Weights of a small transformer language model: 10 layers.
Each number is 500 + 40 x the weight over the matrix's rms, rounded and kept within 0 to 999. Layers, rows and columns count from 0. Numbers have three digits each.

# layer 5 MLP down (transposed), 640x160, rms 0.0939, rows 33-238, columns 128-159
494435462493431555554467526485464482489504558450512514482491511489531508492494477567476512396538
459480411614455498504471516495493483452479476481471438500451443427501505521533435499469482420402
514490559492501450524539473490469459601501482502593532490535544577437547456497536506471460575486
470533505473535477522542517490482535512482551515470427529496474526511520503503463536549445554509
452498579521547608474516496476468444510502485414590477496469510524490535503495536447508458521482
524534538469516501465517454534491429517509537541485438548530473503460554471496483533480438473475
492461497576467537474522425584537514471548484405553509541496439496476477462555555528573531499384
468541529519499475479483486512520505520525580561505536499491506567510503560570529522521471411477
523524468526577512462555459513490506478500560470522475471558539579483542467477453500506476463566
504545516471471461507526544511498453475526523513480487532524466508548551463588499475489484527508
497460559480480501465448506476547489476522507446446559411432550498545428483478528532528436489424
504511485505531491512432539524504509546508497473417531496479453504476528582514484548473509523532
492488475510504479503476502537507439476473513428369507488465493549533519489521416519457486482563
481553552472560505472548462514538490528537447542538469475450517511492514460500491496538560503518
516553552463543493492527472486466416577456484546569549562495501490492524449427515474506477519479
524521486533463523445481545500500560536471466556501505501436455558488483524510542449570538466453
454530527540510582495465497478486494529544493436480463497528504483507470499443540485563519513514
524429481620547454497525535491455569500418503543478481470498502534534458483555533549523460392467
486497501504450548513480466485546496462497490558523509462539514477558522495485469502523472505545
473506535507504485535502453431444475491495535537589562549450509514474508513581471490527517517574
489524471417518530452515482464492497552446493589415504540554548472446430497495490493411489501529
476486447536495495514445452531499541579510513566500499484434514489459478507478409538506470492484
472454544456553452511556474485542457549519504501528504457523559476540523495438531497543530490516
528469503462477511531503517519488559518488473532476601499485524406515485422513543498479493447461
521497505509481499534554483528467489467472481456427440499493516458504524482444553489529509484507
516524480451495545460492470492524550465500497490519474553425501494515507514494472509545473502474
511480576454492470473514458559461588490551452512510483438567540547490566537466460505516520482560
511538480566545516519483519451504545431448559502470517523500488489564529421486486518468480508478
437544556490456441527497552599522464488455470474517518496500514556503517494553532571497485482488
492514515487494466477465464499546534550436534554443529524502497476517475404513531515463491512532
536517467501522536463453530487408479492403511459555445502457500532553577517454482557494492512544
403443470474547552497619515567518601460541489606514536555437562505538504471498531554509525539518
493452460531460495419448488532525465426509554517463521454476510478538480462519486506538449466521
486483531430435527497502532547421474556519490463491424528453469477454473524489453507475479561534
485552503546562455524521482540562485475509500516440529482550498487498557580545477525521456508496
561523479495566488529452499539467530514506577573469567533489507450507515436503504384593454522509
544507483560482489493480498491497446509519563448494493520490488464503472498520499469453584550502
556492420511516544416530540459454599521454476613542451555472541554523519478536459521483520427383
510443523520459487462488528491532435518480460487476485497464463508510540450460466506535473452460
566498491466451464503567554464496513460488491518546466522483459563520529499469523520534451493507
477519473477537500509455460438439471496478456523557517490458460485525506533545475467443475498482
430592541544462495459445476462558491484500516533503472479554477487465451461471506510571570467456
506454475478528457491471503508483529511461474481498535527418531498487536472530481506486506458531
485485513450485501505491465507480508483528444503508516514511490531465483470468492573514527512500
518499503509443479584488417529470571452506495476473519511530459553536522441441555537587497533496
493543564487567402513565488481548460461456456442531499596472504463503520506505488564380491473472
543526553530496495524515528480472440497512580498517467499488551515516565504526413469547506528462
530500538526507506506458455467484490527459485524424562494475473507546524551471488437493487533488
497504486526537503479472462444461521593534464517477549456486430469490541494501469498573536527535
463483512470453527452515512431510512521528502464485454468552541523571542428565459519490473462449
476463528473464432518524502510499446480489461456471515557513530515486522528584471467544459496454
509525500496524526527485496475549460465535432554564521493515493557486477424517487468499478540493
499501503455523503464384465563579424436517502481472577451542550486535462552494536535455540478451
529495536483483475501473515534536521471494486507465496522446480487522491474505529477519481441546
512518444452506584509542504511453602505543489509496496494516423501498463427552485467507515524491
514436472503536485578456488475473481489511546514537487495553483521530451505487429539477495479509
495512529558530451520440492526485476496513509507443534519541531532477532492511510504521503493518
505544498502447506415525513459521536482526433500484476462463467510452475547518539494449470507544
623488521445497470523537530433504471455473555457568507471513428488521431530565502509549464488461
476488481543460527483505523482482492480485488386499446486474536537560521561541414465591529493478
509435428560509530513472509415465545546535532459482512388561528545542490518445463503571553520468
532550482503477588435479480524479406472500517554499518460529554525510445466540453473505451497523
527446476480479516508505483545485512474535522477442493550474479534527474530479504479560527483497
504554425482541522502475483511494463472493549523471489466479470521511581522523476455521456532500
499465504442498522496526481500531500508468456459514460533565515508475507486568521524548504458517
414538502432550481486524472499491524477516521543494486559512537442438536464505444475467510513561
445496509477531573534563498570469462475503573437536498500505506513525482466552486421535534521566
432480501580503485437502491431470468467515437571472479439507552437480505516528486475490529529505
393513399507502599565497491450538482486497481498632527523480550571452498431403523513325498458539
448492502487494485481456513476481457530520501511499499536443479484510466471495470453496481459493
492522477558437504403361495475463519607491518478435418568476560494486470496432432487473495427505
530452503418507507540556471489496469501431485509513571463513560546477509533543555523493484536496
576491426497467533537458471460532480570502510475430511453497407619516529491495495474566500555538
463507492473494464509510507510500506436487442522470500475491510479482586514572498505481493495482
516455498507458517483480508536468484508487465498475544458502468529531492496491463504526584482464
511485490478501475539486458501491552475602478519321507446421445571405508479528467482515467461469
518436534527482485512472539519500491567474503576506503514525461490447523535523465463591558531535
548583523461530496443499450540561508421487498433431526452512530580517548507435473464641502449543
489454466507458477623548544483467439490526519586472473573389461444535395502501498549547451518470
536373493522559537571534532505549527493470525392544435478494462489536470496534486582545409499463
531446479503543520507541499416486465483459494485539538456496545544521512474385506529508544553503
535527518527549472534529426561463446501447594503539496457424378381604514543504510519522531480551
454487496521496521501479530498490526501446568513506464503476532505437524493458526513421531508540
516493436541505501528515408588438462500508566511505494567461496450374487531508518496452411442440
500466509453482473469511519466512479524476472547545462510414517412489546493495414500531484479470
479510478481481562482523532546507491581493491498525502469567548498521434422472496532524501513464
525530465508517412533483421587436492478432581511536546477511532645480475597565515518394507476508
480566501555524453511550501513530499471530557464427549464497513411491411468537503504436477581426
537479435524497510529498443553405501448538500433439475567483488491501514482460489505557520457507
493447462460481508490501511503493573499542498497527522501529553536455442495464460529472535459538
538609535504491565479476465553524552427540490455413486490577441514524401459474347586435446508426
478532479539501495412420508497524500550525534522475552519510492522549491493444475410502484492574
523444458501490464490429465479462445584478469488516513536412513485468485375555522558480514459445
454481509526470558543480542485521565516494445494592490572480566555513486518485501479432456545501
483524481508479484487518508537516471558533515441537458521452507553513544521540513440496525533435
465525530526472450485440415461532537478493477522559516496463471565551496457476463501518464443562
548491557526530582446503526454519467479545442528549505562512547548468428471521474474466453485476
520441410533534605471447457592509467417487446528491528492517452515454467508467545559491419497522
499470511545522479513483506514506441553555506564526529507536571440492522521493478538453479502365
488492479502525509501516460400468474499491473515503435518548526410462524524473523528488508504484
467518500431521525567455509469470485462500443528527499474463509446584485519483488495536489503502
492572513532480441505399487504512466508484473558457510516523500487475513435483456525491494541484
470459507526495510503479505479509500480463488547435517399508468492489498484485492444488465502494
514477469545466434524512511580524439481526515534494524446483478450450506470523509487486550541481
532509564467483466547504542542519522501554564481442552514456435463439566434515495469474526450449
582503528538551488521488474547480433451550487519419522436562476480521501525468531512540506496493
531516487389485447518459510427547498492459512442528461466513480549504410509522559508455536485449
503510481526557459458505495541592477499506578446427497553512498431484604538569529504507498385547
543495492544504476558493479484487524484529482505492506473536487517493522510475460471453488498465
454453445501549505564396435447479496486578454451553506421532530550457471444550476482444497434496
541486545489537542505531514435506466565451518483491495499491542545514485498472488425560487602603
520529467510459510512471516510413417438505485476492527481463486518469530471511483493515509528481
519513504524552481463519541501514595462487512536531504507455474506519534461541570531513547503559
479549478480441490519469530537508518581520535476508438534514567548539557477519461469565501525520
488455519532458438565568510484486467510412484519506497598504582599605474515462506475426455479544
463424454514568532462506448485507567478534475497504421467413488454481488471435467503508504492459
487547604489486544516513447450492542462528481498504495520521495555504511488509507538540507464481
516465503497550582531539494447488485496433521573537424500437513534453553548484454443547482487569
524560543458505450543459519510546471446470639525503567426521470479492494570511527530465461532515
405501465525508488454506533497552526493474502452534526494507541521594525503563495435503457572517
531483473465509524447457555476477438491576525454465495526543497501540479486557509477481437541511
515528496455484528491563396446394590577467480525491490514444459568504532577497411564571542547424
479549463518530528521504454542493536459492538477474571486520528483511478528493507454529567517534
552543493543458450553527456549568468441486496484462461543491518452517547558563450520452458476456
493487516498459490562507542445526507503477465446511471504426469525500448496423485505446459497542
508553439552551441410578495467445542459486450483433552466498447473537538478512445506429492550519
482552486483525462498498484502491482489506471500556492499460520556517491474468482483569499501515
518509471544471451481453460477539492513515520501475470506526461551477462538573492465554391550510
488514464526508482509527549510435508436445462523486481549479509510555561447525514456423579556544
502546489483536514437422524504494491454493540446492601507513504497524545527492517474496531488535
448511474517456500524449456472488470522517495489465497508499469517523567488528476498486485437537
473526488479517516507440488532511487520509485455530554518497515549515520483463499488515494479493
529477453487519473515486506570489473521430531488507419495540455489453543406498448471491488507497
537480542515522510542474512494510515553480489529547550503436484487524510557492473454567551547516
504522500539512503503533461530557524482488499457437511503523378440509477467535486555498529455532
493505461449475493475490486536498449517508504538465516502490438487471514504552506550489484470470
452494490476442481470513485501473491500528510537483516455502461531499461465504501497452534489517
597396525500549441465480495540529529521498533470499470505516516485593585464521468528454592497478
540448511473546509481453454486468501553510490479466503523506487455527496513448413476574455518542
497486447464498498492502502490517441493485450519452454583467502487494492524521435492510460458435
501521372474516584436472509490503516511507434470469511504564507589472407416524391502426487569513
476514464564525549476542486379518456534489522439433517493511516530517464477448448436550525583520
472473501447489500508482484559516530491501478557498514485470552533526496559540573468424424537436
449474537487477498457519488502521490507487495480509522473545555467453514471495543517503480482458
588473528424441470574523473528446504502516522518452492544527484517523516486517434527533433474552
483526495505570487485420511534435460387506450530503478479482447498497462411550511474424498520436
497549525463529512465466478444464459494505481461500453511517425509456508499554494525503514497506
500481418481496507510506524486469530494507521448522551536549521514545522511527491476475523506505
491510505464549510618551432504510473504496556550459518492485554498566489548488543471532480528510
511578566518512505537443500447509439457408465482508439497496534502465548510518432500491474536504
524529493474501535456464383487510563472497557451497566460549553483536489589541505474470504514518
498405524492497506545519486546547513526515498500494583527505439517588512531522643467551514443457
522512553520478525512546518512507476504524501489507481492491515490501489503429545448565503493493
521492536500549494523508456507413421419450412490547510462384487479503520532527534500458457516468
451509423469473535523471437543498530534502498485469522499495523490504536555551483496506489434447
472515505543482448544476444460485454535482520552536418481482493515455451476454450470491473510509
571517485554530521422538504465506446502620459528407535496564533478451470560455490528582609437426
465471426488536455431550431527476488504473527468570540492422453501466500486553509531513508513473
547531449464479472508503459455492578517438545502440503517558468454590492463475460515491501451540
482463526471489529492443475529500496580492479470495504493481464573524475425467520473487446462523
535448511484503455500434547529494532439499519496482467481528471506521542477517473442538481562529
420502537507486531459461496408487538516459509518407527459498537492533501502470576497512510420479
561577488556468523442494569482527466509492491481541472504498489516520505517560462582513505476496
565575488462529449479455409524512466532518499516397487478476485439456588393464495538513517454463
463522531526465434484480478473496532496517527480510490469440466475542541487493531529498519518614
504494511503528517516448482471479530482531574454435492566519503479481485542520456609491502440494
502518567488517507507552563515419570493473475487504440492454486398516558478501481435501502522464
501533510440562485445488544516523529579470433545488487455489511478476455527534460447469450506563
531496473512542466537509496547475506499486528466527488495506444497499477498521527456505510497567
484521557469516450495506530475562524534490455521556493451447473506537516492425569503508532527526
442518495439536465483510512484521480513481491516467488508454446532481541513452476527549406438483
477465544480448425501417508498477521527515509444502517506457541533501538474477514488474491536483
488455490477482530515564575489446526490456457477472503535533493541562425483487447499591479492566
569506570462568529453566570479544463510440519466509499440488498570466517487412554460555503529472
551483531489524492535488480544466521453538499508475486521487479439491543491537450457421462524498
494525510472465521491437492490474544462470484455414493504498470435486560486505466474526517495466
529552424516490443495466517506461564513490479448472480488502486552480463498455547504477483495452
565448556532459511453523580470495500528577567490442564475500510456503526418515424648529483516447
492504500539576473496461493467517480510464510467489513558446607465465521466460529449424486519513
472518454493461540525474489514530478498484486468506534482520513516521498558539533514505487426587
534503489507509486513475645549582485515528477507462460471576557525521538549455506530483510527503
543454521575522508508486514467562608444521510457461513504540409440501480520495488562430487488492
519511427541549468505448561456500528500482495532500505573469484473522383537540486430450481499465
511521501471459495549478479530547494500492501517466489486561461458472477508505479495583536500479
484505528511508526473515466519512488469504504611517464559520503485545446469521510468528556459546
435477533400462522551497555512500535514476519519452489549458568480468494545488535505549541471467
563534533468517518533515497525560509479456523451522468477451494491558489524481532538573500554575
499515566482473458436475448544503509447487551513458450520445430455487480505525533495537445494439
480446500536463565486478544485544576520464449512538429524546492548545540472541492515476486498503
517508490492421507490414440469595537427567508552436524485478397432483499526557472557574556528454
508504518488412565502537545527521497538514482457570500464533505462462514522540445529534496419529
555462580478495515500545411563478526564490515521497522492534444515451417566509477551504538493462
592521477429461501503525426489500443553496519507548493455515534596483478497508551525535526518567
460587541518480441533468510453563496558438488546557451524428589458455509491516483481482483511498
517585521519521489418467471512533517489459510440466535586556594496509475532520599520427530532474
590541516486504483485527524516497492502481525446459499514476516462514500486477490588472485450484
453514529557560526516462455450495528510520538511522471549504508468505481515481503454446494460463
434515515550564491531473567437501496498499508527427486512528514370548520471499498493472528440480
479517489480466467503517495518496490474507525490504510503532477529539560493486508430462489481524
502486527545520444496496485504477493501539499479556437496541481509566530482480476518485538528563
543492494475436547465457470446568476539485475485505508457516516480486469477501509509500498495554
492444562540499489479482525512536523527523493486466459494404498479465471555530487529501481470462
475440460544558511552496535504439514452502471455497551528432434492533541534487548472528426597520
494527425477395481537497516438476478495558486568489523541555477474536488475521535428495484517477
521498507473464502476477504521515452448496490469498440489561468504468511508502530488438463547546
542519541470456553524492538480514439431484485493545497522422576468463491604470522527483444467536
# layer 5 MLP up, 640x160, rms 0.122, rows 34-238, columns 128-159
588527476465502493523483508492592482531468547522493503502468497559444512504461478541422514466555
528466531545464576545497459590551558469473440492531523465457510526450458480580487543409474498516
488515470498530532392527477522500494499507451525528519572557580383520485543545501533512582484518
493493429436536492528469531504527524509461465497477480457462551578508481532491517504496461506522
512493447507560567505522455462503493522503440484485511470450464548508475541486499506501497500536
492504478505544559431526508477514502450469462528532533527501525496490575585547430502508496471500
470464538552494497464524462506511443517546464523459502627427461430520399462479507594493577537542
564449512532532470459452510442552561467486452523558491418501534517505542477397561476438499507483
421508471469562589399492483523489533541531441520475492543489557573469609524456475465497452494452
471506524540538494601501491541484489514437512478528527477513424478466551557508472487549572531540
473568532514491536501459495488503464540507558488511505496424565498546482511537520564472531579584
419522552402542493509521511475502505465510470618499532478503513478432414515498594456508494452508
536469540468561487444501477446517505438489527489546517488455596545553498530466563410446500515477
490556488533447472612532493458489575463505490537453566482463452547491454446506484559456432485447
406450515520538471526490518506468549521553445511477485554545439513433465429532443487543529531576
486414496420498451429489508483483497491531512469566507503531557437468538484472536444511441460500
497497460505418446516485542517539536505451544509380539480444391498484496496521544458468473581484
521469537519482439503542464541450478508515474482489505484494480475492449423531535516473492455517
499524559462543469518560525456620516461488550487492477550470495450491532544546494455490448536463
566604493599438447571450468434469498458486512526519512499447525378530490536466530538452524458465
617614441503538495437492565534521515535445563553529500513501494436457453517499525552456468544598
492409531499448449489550466561492503448490538579468540487529469503461481483478520526415457521489
513569482424521489475498476496426470509549456573525583507461486537548522472636547562526491484409
474487512480503526498496456477477524532483486478459500445531472468487560439578517517536438517531
486563507560449507471539377522505474562490486432471541396502565503475503440477468490457576515471
523577484505576545505423508454530512542523491519542516537478436495542465542513539470495423466426
497485482492485471514557468468550496498552470531542499467558574547370486592496526526531581492467
491497586546567497448566425457494503504422467479472476534527582481495501458475491513458513559453
486523515460458483551468515474468535554475513464490546519433501579502503466472490412393511509520
513503496569502500482449503520447505499600513528532495553472509473512511491545492592501516470484
464543563454446519488522563548557516521472538513479450526491525445432504575521561411552463511517
432512506509478479568489523416510532490464444562588503518468503495460493521411514476439519476474
523519500584490525495484496492443496524556437562499584503512470447539438502535503501411565564476
507549511513470497435531491581509546516506420566512471461526512402420534493524499556541503406567
468459559520576563490442531484581457475578483498610467580458528492485454421479529472473478467459
526484502473560518436527464607558566511457566490501448513465517500495492523465458523464517449525
500524529495494521545467499457484504521480590499519517485512530471500485488519559456481503503620
466528479482466542496476507528507485521478515493511476506528462485468471456547592496523538446518
525463475600483535482538517537517476502548509545552496530484492420509502532506460474391474500419
500513530549419514514530489552443508485490557500480540521486560450520480426565489593477513508487
393433488517593485487511533458467500492523476548495526507510467448500525498534477495503469530565
528533509482600384556519497525488505528514510479540530607524494491492451545533454529477505471482
506521540571490494590553536503542536511473530557462479531397455479423467492463527436439450497485
526477525526478572427519493478470532452484516533485509555501543463501533493462527506516526453460
463448542433516477601535524471405400502499565521505470516484461487459548449554492480401559520564
378552513476472527492522455588532447539426523497549497484442502398467536537450539485504471496559
456606472471481497444436465542467508479506495482525473507538508554536499439472486538467480499487
544485524499513442553554469567394598612449429517476536471470508522475528480554556500476475523495
456502564578625488495540546500506522451432525564559477516479463505493488494502451519500477525539
537502508463540580453546588546540484494474515471520457415444450498484514495512503498574562562533
495434506454467499455525473496488475548476479478487518508545513474508505472490507500486518515527
534527510497490546464524570452566477528457426459482422534535405430402541527488504571572494511496
466476505465553523511474505439447494471502524484491513486491483503526479521493484496547524512473
538474573515530536482499520583614452572554501510529459555415518545516484522467507511481508493522
494475492466466543461502506541441442510490477506502543465533476460487477452497522477482571473555
474552465469488548487522489487561525485455441563494514506459490499476502559460487465520437505510
423469471471519504498504438520560530476496479530502495512505539454485506516489483443501520484518
472501537591513556501479457511502532524436498566537463499532566486473544482477557559506502464519
445491461519549581484483525480521589551437530522469533418518487482446486479501539539541490512550
520482483433509531500565474453511467536478546560496480509473481460519490502509511502513517545479
532489470517447448524435498545470507490485501517482554452609533477481450515510515538483534462533
491451541501468524467518458540497497552477488513467437490537557501470503454524474517514514491514
476456479523503482501548517521558537447471515516526459545463540470512484496512486569451523451516
458491555475488532490484461520420579484495511452470399606524525425533520545496498563521466540578
414535528511480524480452502510459552455551494480460435454541465537520549559568532531524513543504
508452488530522454490495530491514443572493524567457539505410554500440420550494413511480447532514
505477460503538419523492456519547547444539559508532494476454553479565501554497553551538564463436
479548499530445612483461558502514444368499459569573451435479542484412424436583553479378441422533
499553475482517543475549516499553518499461466464462485543549505498563489467561556423495476532447
462508518527489463459550470513509517558516492586489470482498526520523483590514496633518523498435
522539543479512498458437579497521511542488500535532459503476558490576433499595488583510550521553
560556469440519453542465496536509479523448484525512518464460529563492485556545467522500504475489
504505484469595563421475549480580535424489511501514478617474516516460467570572526488492468488475
439476476447574483493511476495504504482438490487513452519450516491498468471532533471501495500511
454470503495603535569489479472569488447468478522553479568520476464462477504570515557515594516529
513509435401514520486463467485536475496499552448521507529425470476544494494474557468473441461388
443485531512551576571447550472522567485514492489497450492475411510456458521472512517528527523486
604525496469497409545490503497557542473531515519520512518503567540569494517432420467389450537520
542592469512535550498488498487560555476420459501463501461520446502507455555469448523434576509447
532507500513547511525433438486433500512430496469518517506543492497449484474504569468469504491444
459623479573431488547478514475546465461503443471587495442471470427421476438581499492470565485530
479517506490470532449516468487541498507515527484489409566432492519465499474546479549543529495499
519438475502518550415586466505548553501482460463495484448453532440513520552526455497532497500444
571551575419495454476488486573503506441486588441499495445519504529472484551511443487559466529456
600489541418538480521487466496478520473491579475504537528467515531499502526450487532431521468456
482538452473544568469469475499526537474484490524495451519507499492529462537549486493447481504515
545475464519456457533515470528446514500533443482548468485448559530610506361465468529453519539536
524568571485471443380473512499517524551501490546535528533491587509507493488455489481489538550486
544551458517552491571534569472498535527501565475539453508552513508436466481519503484548504451540
513611495462499446446547529502454449530516473518499483483513518478434484534509464569506489512527
444447447489519591592472529471440509500511572512509506429453514539438528556448508451459493478514
579509522511544523416549367460504558514498533530531480495434534505481539489435488530458445489535
464489510527503456506476517433524454533570582522439496468492483466461506501590568519568506485462
464484529471548425541529436507499568483438537547461434427503487475547458493498452567516514529454
531499499515598452513467477454449479454557539429546492567524464506415483509584465610532459437466
469518524497531442487462489489476527504494578546517544488504536500551459540510517440507485472564
561536440531532545464532468480513459438535541512556564554488538451555472505502551523503526534528
541497527578580495474510513541555531444543558532491446473470518544418460580558508448500527515501
541547550568592489476546512537522477495482519481556545472537489495515516475493549549509471531427
496457504511489548505465445549481592475500452427589549494489507536432511411465455464421525535534
417521478497551550508473468551508503500457564540483477513516504510492468474540481502587439490495
514525464502550477483525528465503475484506498457529473519491525525498483529531511518537520477487
521427463420538515483458541473461484523475550458469475463519471452454428523450465547482497533518
541496504571513474543435472464530532513458503427490519476487465495481459468485389486504547474457
529479510501514525476459580488527533530516508439526424526540482476462454450508455521592490480487
460416563533462523481533464411491514483488577495499549590435510454497516546496516518491483441542
507564547444412478494505462525500465546458518572475527594511563476431503530530578519536481461537
493504494497519503476501536501558481479495495530541507532428512464504466458503531514494542486498
491521466531519492504500526483545533447490565499516480534551461546485475512562474490513568486485
525524494491512490570477477532495548497477496428520557478482513535482430549493553529444477510436
506536544477495466503463455464538559489486508546461511525467515480492458528527545522464452473512
487534526548543515501541519444512511520413530511519476524530488454483551448466469511547448606538
508460539455536452510591545507496522510376494477491527500491490542449445521494503489441432489538
531548570528455490479461512517520501518456576562505462474507453528542546503502467527519452451512
542562519513523533493557485598521430515494510469498521465582462514475480482582500446494482465539
456448503508465461508537506511488547496528520552481491458535493483527489473522544538459519527572
518476538531438420455467527585551551537476451466480558515460493507519534506574555480427494506533
469486590492504513477487509482482498479554508545578459490462485520552433534504535634490507551502
478490479481466456441463471463482508443568476480464484475485468459488400473436557564509479482412
495491540518610506561505465523470553440431488530523487495483480539476465487465509477499565542439
477566475409529524540448534572565530504468442525514498576547482441497485535535505596460490458501
516422539524476492519447469546524488555488444572466485487546502448542514526458579525494419497532
433472587516517509506490449417511512496446541584510461502414525425454432517495496486523447446544
469547526507486442499477524502510500490540567549495517466542523481511425527551533472412517512428
491515462548570508543511467490419521545463543505557521520441590479531486509515461497471477531586
531501510426470527470499496509476503537505497496478537491554448557470474503482508491450478500544
547523576485468453507509462510461522538526497435503504502450458527506503501518480528502462569490
553534486491453552407450547433511484489520527575463447518565529514452523541499499452405564410543
465453482497597486564503524482488527543498451538493484506471475521525549509461487490499516483494
498492541484516521447480524446519495526512488503509514517466518506484453550534476494486512509550
480465509478518471481412492574464450464510539483436495497449498492448517456484488495492578422491
511527458501541490514517512490558532509453489546429508474484477513467507524565513522451494471528
480545521500538487474596508503494500470508482573555483524522512478491483538447552542572497402441
559487518437483517516497506538551499518537445477448527498534467487400476529588531551492545532441
534514527477522589500494499508542524497545521499486463495505502537472458488534548501518541502499
453485417540530532513474509529540524544501473469498497535491461443528503497483449462482432550507
455507534475532508498402484481561526540541476500470463492452475481475482520497448571468515480516
533512485461489480463503539520405473485475537477538486480541501495434430494607503540464490524462
543539543514508480477518463461521518504575556516538498440524489555456421511569570501515531495525
574462526426494451499470524457466472501533508587456535551486514492521490476530470467508456510476
483534511477525543640524521499465459521524524483528493494449451518486512441540539477441528513478
497500414503478440496525471553533513516420514493511478533583498469442530462512608441513495608510
485547490511498449590384540519412530475590465455507447467523496478512534448568488492520512547396
529505525446500444538536446489506490492482456422487479543533523472422446538455447524492497534501
482561555460524479443494486495552542437516599610469516525497542513531530507448484515444529469475
493525482469534589580446491471490511428493533536521470470480449543512443472510525517459486576545
522525510460503521546521519453540487540554463529485544516514504478457439457556515473507522470424
482488452529511505508535494539433497523412501542457434596464452455513514499544462481523483466531
483488490446631509555516527526449481509528559463487549500495416519555511460479507480389450441433
453490538538520506461461475495535547522496436566466369471542478491597509600518550508525439490465
510522471546503500487544495487509474478387544569469521575505497480457510521494490460621568560495
514522487520437544527437469508480486524506410508534529494476453449473577463526455516471514519479
485516536524553534573466474487540491513417532465512521521472506483516532480492529586427497497478
556597514526431500448519456497545406575602541541450508503549476510445438419565495513411465475542
553494490476445517419510521458498522512524513502502536510436504531480418561525499514398502552423
509468576392542454471396462513562530600468499542526523590389480463479488497452563512457576550494
472482516542579470494533492502484514454476565527552492481461536535455462493497462524448489507542
469443521535545543510483536568478533467575463564507452485539491520437535467546499499551496486485
503524514528491439451550534453546516492554460500493434536466540496472435552511483529483488454576
457510458525498564550490531517521471445583512524495482559489543534452433492516422499487528504530
438412492480489521456470535510593572560542478463479538515593494514485567465490439457516506455428
485439634444453501538579432418491587454524487550492543514479489497510549530438447490502506549461
445467404455555486504498498429473520576451484492484568417526417501489441500507532425510463517542
573474490476483522534473538481592490513484508471529533576474557554487484549459506587469534517420
507483487512547511515593487511455513453571588492540467477572570464440498468536429525407542511444
527518506556543531439569482489466557506465516534541495400486480545484448467512408541510484588462
508576461500589486532455544524555508568516531532495510509506466536463503473498613483535511524482
447466557430492478553545503526587520452465440464493413502484546505435447560479579551503510476520
582430527505448559471465458516507492561469507531435483523453545571455517473524471436503553514462
546453505500501554465448516578405436504516469510538491547445463480538512544499602547509514527494
489477494481488429476484523483548564452523543481451530528467509494420502508490531505512518520500
506520518532464578503526501482478468542548566475510436500425450520495527466494566521471463522447
512451529492494564532436480537544546508542511410513550538485491532455497488534515496513508547554
519600471481484468507492540473527551565540481499498540554526526592473529520502532517507475509450
490479514488577485522518434493469476530502536528466472490517530488505421491515576464505495543506
503522522486520483541514528454564493494466488508502441535555556516435395490531502533482472532455
423495545472495598580583403497497476547531600519527535503494417422578450477511553512547455550494
475460524578567517520444520539448521542480521485552508443535425465481443505550469473582451480552
508527472511495453529478433497533510540484514515477528517493508504519486489561500512485493457470
492524470475474523487478500469509481477539559477524495526583494430496498553508494512540438532529
501527455500538494524456513526500513519549532562513472438424510568532458558522602480523477524550
547513520453482480548504493514497541486501489502513511577521512492477519516420509467472577497498
550465456532528513465476511523510505527498511490521438515491464477530463462531482483507495534468
512529496516444538515436370556524471450555479502602449457530533513507511523505542557509536552467
513514533626559552484398504478470550577491503559522484445457434461467549413553508509516520523465
437469493470444586483438538532524491527514462579495507469500530487459493515563550534454505470514
509550485530454541474532452543449470481449504452471499542517468437471521508504516480503492596477
466498536519547497425515468433518517518482585502529458430567400555558428506506482426453493553492
509453519566479530360468451535462495559515461505430459549577512440479506497535529528483486511562
442491524525549514497525530544491444445502531469524527531476556622492534519500498460503489478479
539551521497531437497458509479467512455535501484476510481423576440508425604508461511491447551538
429525485514508594567503496446528511473485503499475483544419479534497485532513498521474510494495
491534480484497444463559522476489519568477524555455513487554505565546463570534567481468499529496
425516532559499492538666482463500508457445453471496508522514613464533579451475524556453488553499
520578503564492509532509630451471559540548529473497511467468505500436445427536539533580443595491
590510520614534496460485481524518487544543474506514548541493539467435587433472469491526511484510
511564513524522499420491517437520462586490515583533584497541460511551514463481482532537611487478
510489465506471492519482481446518539483508481527488475519459522472448488438473449517500501516480
512540529476511504455517562516552495507522460609408431526483508440513513476522556565467446410478
526493475502488498490490500551497519445459548526472534494431537528440519489466552437474581592496
506574463444425508487551501508488485486519510549490489472488483536465481477488523543490557530560
443615505478503530453477477437497446517510498597469522486552511525556450509498504536458636467499
488471537560463490443465540551453445506543465543502491545502596460552551502493506536511563437472
517558487534564479538540448464446505454456531499568497507506501512551495439443474527473521555566
505471494473456474473528532520458497567547530447531504516520504517456477454540548508493541446509